config.yaml
n_layer: 15
d_model: 96
n_head: 3
n_kv_head: 3
head_dim: 32
d_mlp: 768
vocab_size: 8192
activation: "tanh_gelu"
norm: "layernorm"
norm_place: "pre"
norm_eps: 1e-05
positions: "learned"
qk_norm: true
attn_scale: 0.177
bias: "none"
tie_embeddings: false
parallel_block: false
init: "normal"
init_std_qkv: 0.051
init_std_o: 0.0093
init_std_up: 0.051
init_std_down: 0.0093
optimizer: "soap_variant"
lr: 0.013
lr_mult_qkv: 0.5
lr_mult_up: 1.19
beta1: 0.95
beta2: 0.99
lr_head: 0.0116
grad_clip: 0.5
warmup_steps: 117
schedule: "cos"
final_lr_fraction: 0.1
batch_tokens: 65536
seq_len: 1024
doc_mask: false
train_tokens: 237800000
steps: 3629
dataset: "wikipedia_en"
Each number is 500 + 40 x the weight over its row's rms, rounded and kept within 0 to 999. Layers, rows and columns count from 0. Numbers have three digits each. The size before them is the row's rms in percent of the matrix's.

# down: layer 5 MLP down (transposed), 768x96, rms 0.308, rows 293-472, columns 32-63
# up: layer 5 MLP up, 768x96, rms 0.385, rows 294-473, columns 32-63
down293 112:464467440524481525538455499604512495541427520520473516516566492494421449484532520483533504550481
up294 095:556512463559555535523463475518479523432448481578479576464481444437541576496431425550517444502506
down294 103:555456506527497483474507425553469514512493464520546525486508485533521531426516507478482506452456
up295 100:507496454510470522534448424469545476530538516455531504521440515514537546526510465495516470494524
down295 087:435537495470506549513559578552497497465471503540475466482540530473463487496469433502490537541527
up296 100:547491519512574532492461489483528506490461448552541535540531481448538457421526550530511427512482
down296 117:515460502551554513445502539508573515520535455509580538488485504534544507439462555506482479514563
up297 084:518470456507485439458488508388491496491469520552425476530421562463541521440524482446524527469461
down297 088:583477479523531513530513543463479552550552555507553503531460530545525530465481450468414513473502
up298 090:497478479464466447581453532487516458510457574508500471489455506564560540469431480485484540594486
down298 098:499514529500494486513533483494540514446494469518480442496448479449535537552446479567443586495484
up299 105:469520451534538465498534523478496539495494467507473534438529502527561531569509508496605438502486
down299 104:499506459482487535577520555533484489480476552524486577457535511528513431500519494497540482517539
up300 109:476561516535581521524478523474469492566529483490496532533542541383511475441495502481502479476506
down300 113:581442449488473507511568494544518463510489481488494478512477484584505463509482487498584560578444
up301 104:522487543496577522537526454495469583488476398540468528469530449521532439523556477494488542525539
down301 097:491505446470527537481479423564541523538469464582430516481506577467490497544490524521512445481508
up302 101:549480443536462500452520549457502541502467514525509436582404566590452503438448487491498556477518
down302 102:455543536463520513547538475445514551443434615484459476474459490443479516510527488538441496526536
up303 095:479471460461546475450465518483518512464541461481507539453544511528454424528562508425432516516547
down303 101:503573470587478502478500493545451531474503381482518497469555548519448579576560477524466546535438
up304 085:520455424582520456468573561455407529445467560437495572558507467495526556494499493468508509434459
down304 097:529465524430437502521484456523492570508535427503564446512483546553517494553548459435479429562469
up305 091:513429520493443438472445431442451410506513503470480526516490445566500513479517548481486448557498
down305 087:494504483444463548493514518480559501506504548463476529490487521451533483512531474484513523542506
up306 114:511536462479510495411535512490530569438546507463445457530568501514463536475568416537496489481443
down306 127:445499544508523536561538579492516544549528521476509474558469550464539515503466440604623488489445
up307 107:560446505519487438447527531464499526566473514477484492544466496457479427470539527530427429485505
down307 100:472462494518527501548472451524497421458524488461443524479497514489521579459510458483472469467521
up308 096:414546483449490457491445535442564473492436561516528537560468487488407466498537501402489497483545
down308 080:494554455535506497512491566507539512448542591497565539466546456477555469516478486580497534518485
up309 109:480421464512589456520513541461520465526533506568546503503560549541564511463467514567512409543511
down309 115:480430561491501483488492461492501561452476468471518512468399546547505432481484546509498455487508
up310 094:478561566509498510487446526511503557503549475536488491571522449520584485475502470560534472486456
down310 095:479513545493564529504550461461524501426528562460501437519570485489486508458449487494452582536494
up311 096:491434592493487522482494569471517532416488509520514609518471494497489499480485518501537492513584
down311 097:477511563505477475522496550487552562424503544496518481541498489483533426511520510536476539435463
up312 103:498444487533554474425505533497562487444485479548457456586499494522462483481428494481501549474473
down312 104:480515466530503541431432493502448582519511520449499453531418459515558496523546481451446444489514
up313 084:552519540503511439464572480523509491536523492433432470531542604466531430534525411483488483515516
down313 079:433508502485543517617471551564571499536468529560518475478503440497481488517503426499473585533517
up314 111:529439549501506506437450468504477444532509546501437501473473433443536493469525527498464514579549
down314 088:578525507551475512529497523513435504468565490494490565525547449540468479490447524415577493484441
up315 089:496518539443483500472522553477479530531467524503436495554549527478540506515425474540423463530485
down315 094:498509470498514499570557487508486449534487475492525564543505556477483487518549479521467514506517
up316 098:485547502474436510485486532444556463499551563553461502564453546513550463454531559514469530461546
down316 095:495429529483541463514508443518456488523491513473542403531453485487500481549551472489488424497482
up317 097:499475497501434489445506508419544505514563512483566537463536483433505486558492524464463515495548
down317 105:416498517497464515488444473513522481497497536549502500469567454462504458472448425485517506575521
up318 093:482487536519427514522522532504421558468515410544530505566505609512541469440507517499504498501475
down318 099:498472429495462596497481488519510513502539537448490462476476422455491508485546432541501504502451
up319 100:427550529531431506534505540453519541476555481530496497544493474508513444493519437571536519466486
down319 087:474538560516454499430497519480491551483472499502501488494556531649453555436505520473465473498495
up320 111:486451584529383550557483454512510472455484495500497523485536476549503534485549493533487483502531
down320 119:547454426442463522509455530537447465439541432456537500459528555527598532545536520484481469496567
up321 093:510549440513510565512588519506521509470455486515452478493524494504561507493541483559577509541495
down321 094:475479496527541497479546480538384487539473468469483515530464483558480493450486483481553487511473
up322 109:464530495474441530480519497493471494541540450536455515517506544508449453586502454505466611493494
down322 090:514504484524515465485548390514511429479528503415514475470516550508535444486494556473516574548496
up323 098:522470523495487466469475519430534495516450576573513526446467496490543486547495506500446531470478
down323 098:506462518464600500508516543462550492439539591487524480513530495402516503488437491458479444461517
up324 096:533475465449486486523481446507558478525513440525434540502519543434564502553483493535524517487492
down324 083:511467487528458556506506455536571468500415507493538477473444500476523457486527525436499550549541
up325 097:572497500481538465462504468479494555498541512474519490559528509413477509493535471454498510486518
down325 093:498476488495529502502527524531550507540475566542495514502516508509496537478546514483462501453447
up326 082:524493541440497435489496521447576489511541455538448534539474426463551422532528471561462478440471
down326 105:578504461510504536530462536522495510501494513488487548545473555488522456512519531572507471529477
up327 101:594420524496574559552526447494415497405490505474546483416538498485518483518530512497522496488548
down327 102:548443530525458447451536482546472480465521502509551483537503498532537505507556538461489507527499
up328 105:529480513547520504467530541450456508443505460466526532485613493526426532456531478536553460527523
down328 118:471559495539472485560500565456488537466496499536529446463564463460463504535508501478517467531496
up329 108:438486521514495455467486551501552525437550507546447522623437476500446486468515441527532564557542
down329 098:509551539466505510531455585517568483474525520491505562503478516469482516523415482455569503487529
up330 102:508553463531509471479498482457479477484471600416529559476507578475462539608533452423544494469493
down330 096:496486496456513451593492515540512434405551475490504501473557489511461467449425504536520486518429
up331 100:520564485445499454526537494380512633529413515516508451541513491477419559510468464520547460456512
down331 126:411586474575509489486526437444537467516456451459476512574500500531425547483501482548479521536511
up332 098:493552534538526491521537540499466539454456565454511534420470562454477514487506513491565480581487
down332 119:507488523431539521532502509567515402507537522502543490529488422456489462483502509486554492478485
up333 094:530530470510486483515490463495487578501517543437430493536507517441452438515504455513511527474552
down333 091:537454503522434461554514541518547432498547451501553464498446438505471498538544578456471471558469
up334 103:531495536531537504524478494573505511446453486488523544484563448523548492503437510473503462450549
down334 093:411464490427547542440433501445478472551476469506441536487485502610471518477562575478482483421479
up335 094:517589433488499499496543469527460536537454415461510545556499433524438530495513452502525530504505
down335 125:554446584545516466443478499428446508519480552457569553547483485504604532503556569530440475506510
up336 098:456563558496570548475454472483635542456454429464556469523463556486508463543518511509401580502503
down336 098:491506492489516401494454521454532505435532570455470478465536468441543500430555500520495483501515
up337 084:550543509433465494438431529529484487471489476492431479531389533473486527504553506492477469485487
down337 092:505540473546460577509461545475498567508493563532532490501449472584491470465457497491499477500518
up338 088:466521469478462527580501488514542430539527453477548519485465554454547508521542460532516521480438
down338 087:483487509462498560461461514470543500457602575438527473455547451512485554571470545509500499488474
up339 081:488610547493481553535571538452523533488502519398476532557415447499500460455463513481531515492506
down339 100:414395497468476519512486420488528495496458512543523505539568475507460575544485532462461528469478
up340 097:529475504518548441474471517489558512585573548452540508487501541478539430537512488511479503468491
down340 089:567465526579479538554529509436419474498477494481501460518494527513410605437559519520432482480517
up341 114:483544469523478469509475500503411548477484573551523480571500460521511506529424533464465481445502
down341 105:591447498496471535487490518540516504484439502452605501490493580490514447497554498523529526466457
up342 099:518534529568496554451457487547502507473506497398470436517549481464515500434610450535502520497495
down342 094:533465526427518542569499545545557450476519434546540538514533588424430537524575505482539476477545
up343 112:513481497454494482485468543497553536495500522520504520498513436467522454513524543457538537536474
down343 107:509500525538466495482509463566521483507439458545470474442457533547489518592452472426511511580520
up344 102:506525551526471432540479504512490533444488475549480548456524587432476519519495532473506475527448
down344 111:545442467531457516479539480549513486523508481474443548547567471529462472496500490466501479465547
up345 096:526509520472540512488470431527480474575539461483534569459562454418502505462560509450550531493559
down345 089:556531501531480528485415510467526510470435549583612508518481536480491482485509582460486492458490
up346 090:521529522605517450456484555447514463519522525465514506549498423402532442560485552500506537438464
down346 096:487406514441460561472453506492465564519455474558497468502523606503453586486418468502499413488468
up347 104:501543531520523512462521547472559501501493547567480479512513537539426541531520477420429519469499
down347 095:497503442482483556497457459585483530553530541532568501469482461488441496525485511521561389527535
up348 096:503495436547513517497513473494498466554469539454544449477471533491546472594540560544431463512510
down348 094:497476514516533536597517513516431507484503500463538505509459462516565471479549536532420454491498
up349 110:542489549549506557525521596501482467483469449559473469575560535505438501459428403509457506449524
down349 089:497490458492512463439538457478485508494552515458493545469563486434492496460517555514471539502461
up350 104:435551470395503477482457455493547530491466544526509486578521526532456539477542511466478555468504
down350 093:490389582472537475447440528470473499581534532503517529538613438478528492456472521484514470505477
up351 087:420489461587508523460442547485628477507465525506513551503483444512512406455453475518506490503498
down351 085:537505489491471439506433445474505481465529533530588491476468496496513480515471469542438528491555
up352 085:515467430465492511498434440402510528456498487494519508536493550579590461496556575498507535492514
down352 104:480562473509470460445473476398576570469506505560539526554478510485510460479500445481506389568471
up353 096:438473495525505383516544536514565504515452533441503507557468507501520597505446478484481430519505
down353 099:528489527487517458508478518502580527482493522503556438524562483511502594487527403451466409500413
up354 072:531545470526447445501444467500462532609476466486532553493522429461452503500584558446503513389496
down354 086:511559528525447522486506548465446562491439517514431479458486472496484516471474494502548552457546
up355 100:506472442443487425446499428510539520495454574517478461547410512539507561547556436493509546537484
down355 082:496455549474509499452482455434451512531565495461480594533500495526564471473485546545502490476477
up356 076:514523518546448536537487467469567545424457533580471494548501528535519529518501503507427516523544
down356 083:501528539513462567492499467543586552489499551566499447446503464491552479540492432500512454470515
up357 099:542497450537437461459436539515480471485450494472553484505538535527518559472431492487503452556540
down357 107:510518466527469417570494577519464522484524522461527523477430558454435483500543446536486536509517
up358 114:457498495460498499492435475498520499596549438522468524570440480434494483460514424512442520518533
down358 092:489558513532518505432499454493494575564444493450502565501531540567521508459492596499456499456582
up359 108:524474484545550445504516498533545482498505501486470529539457493447474446412465473482405433437482
down359 102:477543490479482545472432508491485517500431546485525513442460472524455518444586445510438553500488
up360 080:499608498467512402445527498539588479555509533489535540470466565540512447532506519480551426518538
down360 082:501528487470507496445463475515442520443528455497503448512441539486429506452416508495481551525480
up361 084:507519489473516483549485460521486512479458437560545518511511478506516549487494533504449508511428
down361 087:513550483606427489537438514518517544499400458519519445493608559456504510491491509516538503488439
up362 108:500516540522540475505512491525525520524453499524473561479498493506454413444521523405476503494565
down362 112:477531549564535464444525514482459597524463461526461496485483474478475569474532545507491499523543
up363 109:540465513447385564539513498457471450476469502467529546519481448524452502497568507453479504490494
down363 100:457530569452470476552458533546509469445466458461502539470554551518590518589493471456504461468502
up364 089:531537522513417534470503487409477575523512513530529496533509494435471455503556440502446447460528
down364 092:474446476472539431504508497459580487491512507495457474456465479504473627491483527520459507489488
up365 074:552481481509420468571439531479569431554566471438554467523453475440537520517561487485524446473518
down365 098:479452456544522538459493504543590491481529538466544550500427433434503525528472502443521485545528
up366 107:478529503451475454509541521471500472502490538481480525556386468515475472543499479433471504462511
down366 116:491534561485526540483559502525508552536511587550415539526492461519506492602497472525496490406428
up367 099:454538478509530486523470420473518556468516531452545508501547529499521463520444461468573554556468
down367 092:529502480425508440498490454527456510500475520569532508529511504495511492513495534453480503483492
up368 090:523599477496429448498476516495551479482508530550479543538437479486471474510599583447406501399518
down368 112:518583474581530497508454549510467518504408559452444514472535482458482496496511451497534499591421
up369 088:487489543558500521518531554489509476492501551539488510490515502489485405429533544511474486512599
down369 104:538455536476463545416453483464484507543457445510453460516473532513527453466441477540550514451506
up370 101:470484451573573516612459399506482449467472499454512494517504522517511478567510528481497459500467
down370 091:494560516429539504494539545481484500507495470579397502491477548483518470539466472550512546422474
up371 112:483451497519438413568554497525523516533424532503550510538399473506516590495478498505484504559484
down371 095:525531541476489470544506577441444523524460483531516432570534496457480532518529458553490493505517
up372 093:486461537561556495474545540472499520488434503522528464574526498449496488474468481464492495507462
down372 111:523458457517461544519474505465571498568501496552503537572494548531477513498545500539565486475478
up373 097:558519528546495443530494565507534541534451394556534529480544570442479501421534471489425489517535
down373 103:485524481468462474492490521537427496539597470466579454501514433467525501497462450504550512500428
up374 091:521427440535494442471547492521544516485582452500503446543472506545617447489525507476495522485517
down374 097:556482480493496481506559551503505549419530471486515572531482475480504506479536504497545610527476
up375 088:559460475526526581565529479486476523468479525416554484511496435530520571553524513500526522507510
down375 075:478557487524528423491447534442537462505484490511523498534473440514455515479532481524482464553549
up376 107:447469516556439477533509517410484499493559511520492547482572455574544501461501506552572429540531
down376 099:456514561524490489494536418437513538522496483455480526472534466462507546440480597457534538516528
up377 109:506505461553608438472506487528455443484578479494459467470481540463485497488484494543477432519546
down377 097:495513504476509520491439514504576481505550514411471475479454439456470531502514509473467453528432
up378 098:530491485489514411533496449507454551495544500593425484604464549505500515477488456438502497492581
down378 106:449526590517513521489573594533507502469499420584476543522449568543486507507470519512496481492480
up379 102:409505503541556479583463441565542440528456529496499548579502490424503411555504492487495559479539
down379 090:518571469499503467443455520495530480437536473499544490500513474463526497472487528467427574444586
up380 103:516459490528552437527469506450449578534508510562473557496493489471543522504415494507531514477505
down380 095:493502446455453525506489534541500457441537501521440522440512491508497454527482503492523454533435
up381 106:530462525498523466483487543489526500541501456479475509532528528504450475573456449499425501516538
down381 089:501509482561518458487486543440490492573505503544495455477474544404416484499495547548476447521512
up382 106:552481500527508498513504519516474483600501502498493542483551611453474421538460468452492458500505
down382 089:554431533510470490431512497523440523452477516492520463451469516528481537487453532470435425575460
up383 100:489472488494467504490489396458510465472470554519465484552550504519514499521516538532516500506476
down383 117:424500545469470493515489553397468553496471552522493502457519465496458570513536483612545533465534
up384 102:520525489542546445529587540501432511456501486511423484547471560444491465478531487508587554492508
down384 097:458523478490557541534530384464518490534525460505483487573435514512462500540463492532507506437498
up385 109:521478539565479470482454443463492533490394484555481589533489427487578506450580474518525485494523
down385 114:435497529398480497597471527499472534560516478487456493464417475424410478482438519478522485526513
up386 121:503423583528521408506502499462517525567549465491423440508513475498531422511497528511533443474513
down386 110:459447549523495537498537405498477516561478495568537448507532512513492534459557549497517531461447
up387 097:529487564495470550520440586480551500458502513444501455561477518524517400536578488536477503452450
down387 089:480460531529485597541518470538423459534501466523546439465497496436527506571521475502477457537481
up388 120:507535506490529460548514414560536526464478513479449499544477502526468440532546482542475499488507
down388 120:461450505490501579556540489488509519468518535465504557520529442456529494530529547462531376451510
up389 097:536565452444510453460439549429496551480531528506521519501514477411499538504599486507463521505505
down389 097:512496467501463446392524511420526475538500502489462465496492523465465422445536514536510489559471
up390 067:527481503472513439416474484419543524535518474519520631492548463521436432514558541521467435469564
down390 063:478541462514446530435453511607514516490550546508454499518621457504506487459489435490525442553444
up391 093:533552476552495446510502510452475517502519490556483522594472550513568541483469447482446469570486
down391 095:451519548472520480467523510536560524520527577469504519472480415533432483528474476488534518441433
up392 091:502539532490426440468520492542509598577530495552492534488523536541461456566488459473589514485447
down392 106:507562486474508500544439491497446455446528533478502521453418518522560417493436457529492514515595
up393 103:475532529476502461548496511491442535464508578523424514484518433539486488505474464551527472475493
down393 099:545495430538507475461463483443468492432484492444483543508491480500549477562571504496510537536553
up394 102:511525483546578479542488520565442531532532432449503508528511440493463425493532491558519529525547
down394 101:523500483497549556490521457535498512514546495556515492504534475523443411413432464479396448465452
up395 107:505494510477534441535514523467522546502481524533551511515473536553568581489444434558433441592497
down395 110:433514537474614511552497448571504436547477515475458476515493501502405514476502514485535432529496
up396 112:477436447423527521545531473517576505450496520510512509565495519472523532495529481491527458473557
down396 093:518594483539471523518499448476489473448491478414525474411458525490503512464460514548489558489464
up397 114:514516470538523526563500454444483503534529422541545541515475520518457521512474550542432490500508
down397 109:491593442495493447434519511540553397427550545550432544528514494467520463520458518550492510500510
up398 096:463479483525508530444494563477571545460462448521451574561469482513556493488403516599497537456567
down398 106:522483464499445511511529502509548578561522524561494498501533535466486498451597499509548476514557
up399 120:497517493477495489456486432481569514487512502553537539454561498533519510550501453388505496543533
down399 091:530425479526467538498489501480539484552485501569500540453409512515482494513465567577563492503545
up400 103:396538542458546507500487473508548559454510518532501513484445563540479527566534378424547544492518
down400 124:514553604491513515505473529485495499452544480512460503455536594555449560516457476508519483445466
up401 091:518427500441482539441517459453525547454432558463492525487546482472445543494526510474489481571422
down401 078:513493437527529510437531476531554501605507523519452530564452500476463507485498465536448394448481
up402 080:478492447475394489471480496489488483493444506463533528511519428503489520512581500508524538506478
down402 082:548541433510453467495481528524485486535453531458465522450490520443498450477472520534528501515460
up403 097:462493552472551448540483428503573459552513474490469540498444476468499486445488489536538542444529
down403 087:514517437559519512477507610559545506467440494456553440560513445446485476510490469482464511561480
up404 110:524458506486583512490483485510517556477560505563484505476472448461518422501541513511529473484536
down404 106:489490443461436520556484514463608494525485561477469568564498521501501453505546511480503471410488
up405 104:501525490478458479530488555468554434471446435482441528496450491518456445503513499569485500479489
down405 099:500505554481525576473537522548455497578514473582561502491527543520520496484503495504512513495511
up406 122:526520481573498474517455531489481439556540566461514470567535503470484459506501497436506528506548
down406 084:508472491463584524446472462537516445567482494496498479514486520558503530489463570472542515518477
up407 109:548414500529533461511479466500453489494520498444449532497499499551517475460451467452559447543538
down407 097:493446453427550521504536505513504477436424490523459503503515512491492482544525506473502528571452
up408 099:423503520480532509439485517503536519503509419574476487499552523449565441445487495535509510472532
down408 106:501481486459480513517576505466563503581516492470400555497561488545485484485453514534455468495415
up409 088:504490532478501486482464513540553571510473447549580483552505480487555481499499482380472496541429
down409 089:495526467482391566496527428491507471533559463463497522507489488496526517444508561389473497524541
up410 102:544448478538475498505493491494438448538550432511451541482544490465545463503526524454547545529485
down410 100:504470506488450465504486455529436470617465541462486510459542542524527468542546436572499486500551
up411 108:422532523507481452555473484503516528517431583488525514503471498435510506489545506489464482585547
down411 102:520445541476491552472440513532575456524550521439542537477547563490553502455559429472480498422585
up412 124:548482549527533470437455533484533464581457501496426519482524489453533495464546580517446497516536
down412 138:550432549500569532470542457565477494463529473477527532529566505490596482486516544468563474447513
up413 115:516521416482525438485451463475485499512468445413499515563553489522466476485549419516568507415516
down413 107:431416542460524484532537463468508528532452485471512515481483480508519484527497532452513476530478
up414 106:492443516519463505516459502511508511489540547587554516489519465456500481451509488560642455543519
down414 129:552438512475468451579443500459452541495458467474538467509490418486509472488457504473539506480508
up415 106:425416487491571507503513401508538538529485498524534497486436419541526480483498532531486555526435
down415 086:564486479588532476495545477548512532531503481490455462485564465573481534539517474566485478556475
up416 091:499495523522411421504548416530539523534496618502460576526476493558487454497475531487483485463523
down416 080:487495449549489498460513464451543475479459452560462460438512422489476490396475578547549494507397
up417 100:450460492496476533497546469491506478434467523525522529506503463493499562538496501521444454472470
down417 085:517492474431529522431472458573597517468509441469528582479540547468540491484510532527548486501492
up418 121:549425502536505491500522489458423486476544533464493531398486472531516500546466537497502469469548
down418 087:478566473446465505520443609526554455444482477546501460509502471524471403467504431447522542529502
up419 097:545526522508481516481569484475472406520483522519423536490491484512478484520550456505458429495497
down419 074:547515459531501491492459522517459546435448477434487498539493449501562525471477508474445519545475
up420 106:517565484525530444508531527574542541437469456531489494494512552538469506458470411506536547571512
down420 115:492528509553482493414502491498454508602490397488420492464540543490475529461448510589493519524512
up421 109:510523495546491432516530553452529469524432465450441476585439548541466535471531489479494500434569
down421 110:519584434523499496428473524536450492470568426509513483536448514465511517575442536469480514501532
up422 104:585533476447476469511447516518565483436540538527581508508489453450508504547510454576537489498489
down422 105:469516560458501488526572494501475451544505597491525435517459441442489474543511479484426478612499
up423 097:501564422460621448460550470463467496507470473538424573505510486506539420453512519526439555564495
down423 109:470482429449540556464483446538510475505517434484480516567539521507516504485531547496535547529497
up424 108:522523492465445421488538455515499510469508483523490499539470447525450515503527431487498547573435
down424 089:418536494417534506489493430510452536462508502541511543482458582466572462549511518562437517589535
up425 090:495499529527524477548442486561463458431521471479448483473540544496504436526496503491533443503473
down425 102:496486456582455488535494512526521459438523482499465473502505460478553484560557534493471558554457
up426 088:487494488491582495466509509465504538549479465552514539558554476487588538519495530461525475490489
down426 096:486478534499511540557440521507521513515555567502480537494515492515482499511507458530533413508482
up427 106:552585477555545538486542542519508472466454482545468471491524491580471502466436529539480432556537
down427 098:471455494467489544555545465461521476505435502513480475546418530538498524491494540516497473508502
up428 082:442477520496559514499480516478486500516515497501534531516470479491452439477422504431416518521598
down428 083:461565557533535468476503518487486509445491496531448498548496486442517493464441485483539495575497
up429 091:505516448496409434450500530477519442496515505510497496511452519534498469432467422528494469418538
down429 089:521544505475518589566498522498492487499516514558480499492434576453486509493512470576559461492518
up430 098:563486491544441506546485460432509462438495581500532531501472473523503576519537524477497485530508
down430 101:486445426509519563486472488503439458451537508551566502521496528494564528528564459490474530588492
up431 109:477547471452558583480456439447517557528472490491437438516542474452561455497560499476489551556479
down431 109:467413516493480505528553484509493440454499443496559472518534486490422524513523505523484463490492
up432 085:561492463527546413486476434510459482484512487485461578500499520424456526534481515435492432483526
down432 081:469452494427485519426520520494501517542487508539523475534576448450530481498553581528526552444462
up433 100:472506489503473466451500465403475514498458465498475488550479492521554464539462523542570502460502
down433 113:497534520522520530572579542475579532493497472437582491515435511415513556505515457558496462490527
up434 098:474504509494396513494502569533558433497445492538554504480510534442490504513516470531506447487512
down434 093:616483495558536464519519433502455520523546563521483539461477538515489553431462486538433527553492
up435 118:492526481536474468526499491520472493483500457548475503522491506468468517471547505538445479480522
down435 103:486450429498515530470523413551480470482514514498524559483475461538485532478457492490500508531472
up436 110:532490556539454426525506474537510520477492511468543436496508488380471443451504533426492504518572
down436 098:557525494539506589500501550537528530500502566431479535567522592526529469506596534485502495450453
up437 065:510565504458522488451465507485572568519498469536557548518511438487494528469531421439563479527536
down437 080:531503517450520503506417564427529543446550492507550521526461498431472483464463487492582463523479
up438 102:515464563552475511470558552477514524465505500516463550469530511470475586520533509521549441558543
down438 115:530538497488526499513417550472445484482518480458510474502495513528564497548554463473462543469507
up439 094:492464520523550483550492547470536465536547544489519444555505533493460516528503488399502509494541
down439 093:463471545469468441550533493519485479516511443572467388482477532474460480531537488467531528503483
up440 093:480415583557498470501467538466547534464509468537456486533500476551431493593512469514440482490556
down440 080:487469559515525518528489441469510427530519504378475519606472496502488493483481508485446473461514
up441 094:469525453555443477560521512558557487496530493478457463549490495555501437463434510513518462457587
down441 105:544446493480562518572505436445490488463512530451489493601589478498547440507520488573511511459596
up442 127:538441532526571543494489529535480439551501489519474476482543499505468435446517527538430444457537
down442 081:433526527460486502566481575534483499467478487545465488530432508547508532509483432511565457483514
up443 113:467520522525452462441498522486492494501480534562513574470518518474498498500544441471514521561505
down443 123:533426482527479478551469477528492489490548510401540478529490539512554509501468469458508474536554
up444 087:528510504486524515525498547528553510443520558535454478552458446540582471468428504490507373503525
down444 094:448495522493531459450485516505464490478542457530518501503433509509534460426521513485501599529555
up445 089:473571469473520487518473577505553480547477463433449552516488588426539443476514439455553489461538
down445 086:515531570535507468477473556519495517425472504515491494521538419510458522592514499522499543564491
up446 094:515521495492518466484479568488483505539493505505453482560538530505458421479474503480474511601488
down446 101:447530493551430448465465451451491499474516500512463558593395499534559431501461448468414587523509
up447 103:487526464528611461497522540545563478546462451481487480510532520421431498555452471474481481569564
down447 113:526591459487574512481499462567502526511574508477512464449509444425475549555458456437576495469409
up448 105:507482525603550396583521586493491528481434516496573473501521529549469491516559568547491485455513
down448 103:480467470485550456481536459507550481476483515505553426472514480490507565508478602497497507479481
up449 097:472513479577443497544547477489526496526463484453504521424522446422506579491455537486573529463567
down449 074:564559439488538426507485558505507457433552501495470415546491463463509443529483418476463454480464
up450 083:519475497501558526529503478493524474528493429459540546505481434479585474470495527501504436496487
down450 088:490470476524539482462561411527559508517482509563511551471503501538515538492466453488525476524526
up451 091:493480533511493460462503518487451515475504519544517576495559448431434484499592551472497444508549
down451 119:498512549483488476479430472456537496467489511507542483512554464488513511445517509459488509450605
up452 099:523463447460551466587519484473536469465405481468523489560518464506555505485483501487486607501496
down452 106:547543474470564502474553437619491445483489486518573536471496436446489463457486475487509543460554
up453 090:530489510567524472504585484523523556538549550527463467520487478488571466472508450523524499565517
down453 093:533526534553512571500509478505554538511518523536475451490518481526462455551579523566535497464487
up454 116:507415483484475460494426500470534482579498499531474524562540482441493460474517483478462629558511
down454 109:502426537495476530585512493418504523490544551462552522554558512506543495462543504417497394449464
up455 091:389494496538534466526517480498535559534428452455541551530484520507506469523475510458538497569495
down455 108:487428515513494443461558508474530444523506508520522528520512498576536518506492552508540504480465
up456 114:513511417448388437540506495473519441501483489497512508482519466515491508495569482536562549502534
down456 108:473505536456526465512497490486505525467514502498542492430473492529560435484462481413561571528413
up457 087:489488497524568477508462480508475415470481515482488480539516529509509433513538501546497494488521
down457 112:548511483494490526573466467528522466470436498524489516513529515428509495516513474515472588478513
up458 091:532544457504474527470488529486540463520534529543537432562489543510466506538504460506549455492451
down458 095:532474533465530500542501482538464491547538578468524524571472441471547488452530497515513501473511
up459 113:517561470550494466445496537558558482538463457516487505587457438517572490472478422606424490511540
down459 110:551529538450539463525471496538462576499498469506486487486524532430515556569507478509574507535508
up460 093:478467541475549549507547494536487569504543424519488533493505523516494516562424481426471563551532
down460 089:503498490484481482488461485426440518561509510520475521522520561544512515467512504518440391432531
up461 094:459449523544484517548445424500499498567541486496533481532499553515505504597510523484532435373508
down461 087:492483497412505517546485480461515525468464567519469458520508461442481443468527445500513544545469
up462 104:490518503541557449493485463553498511491488527547510475494542464547516510513444531547465417408485
down462 098:475563577540599448506518467486393513567503479519496514545482422489470495448521505502534499498536
up463 104:508502520518540426500492504500468566545456430428560497563526505451553516451478482505509444513546
down463 100:511547485457511465530544555536500523441547584480452487432561517497465530540493437530516473494439
up464 123:479588455490414521538473542415505448489464515530488510600525469455481476458500480453502536485474
down464 111:545428546537517493451558502496521498542598450505491557479496539502487495464532532553508581450500
up465 099:537549455538507442543456489570446489477537501458500468485521433560473513462449472515497484541538
down465 096:536546558474457514506504517478478474506461492472536479506547532548516509494485526439487522434452
up466 109:468490534475541550528478582511482537507433457546569496502519509424501457490465454529492557556536
down466 106:476499480580533517538487501491503482527574468481542526520512518521538496558564503469491538455509
up467 099:533528573460484496503500553531520555492494519541487583534499479551571507511447427522484534468483
down467 088:547413522519515563448480462543515554493569477444538504519520470481465522523528472484506478519484
up468 108:543502521482540532541519450525512529453469488507403476480560505469517491495510470573453573537536
down468 106:459533492503529528452505517582462520454569470506433483547468533517542455495535445509499478466521
up469 126:555452507514502524546550481502478498487510503482458483492490536496483486561503447507470503468516
down469 143:451482484505514498529439521543536434492534543508452480508498492516584387494461527447571582514521
up470 107:492447488430470479504479575502523502562480487459449475495517532449500468534527609447511515543516
down470 087:530527578459519509470541467578440479552503445489470537496461437575514498524463493419426519557511
up471 110:455440441507518487558447498469527497442469488413495562521446526534553486502539518457529478479521
down471 113:551544461513452516564471566522531546430460463432498510463556440484476513499543466449513525512495
up472 117:558620520493529411492495454518495501490467486396499561509507425500470513496529467471498490521539
down472 082:473565469501499510560538482516458471488515552523502443467454507548496410575501425489508487500477
up473 072:538490525554527442536517484519519418505445506550436567560546514439521501527505508520485495501518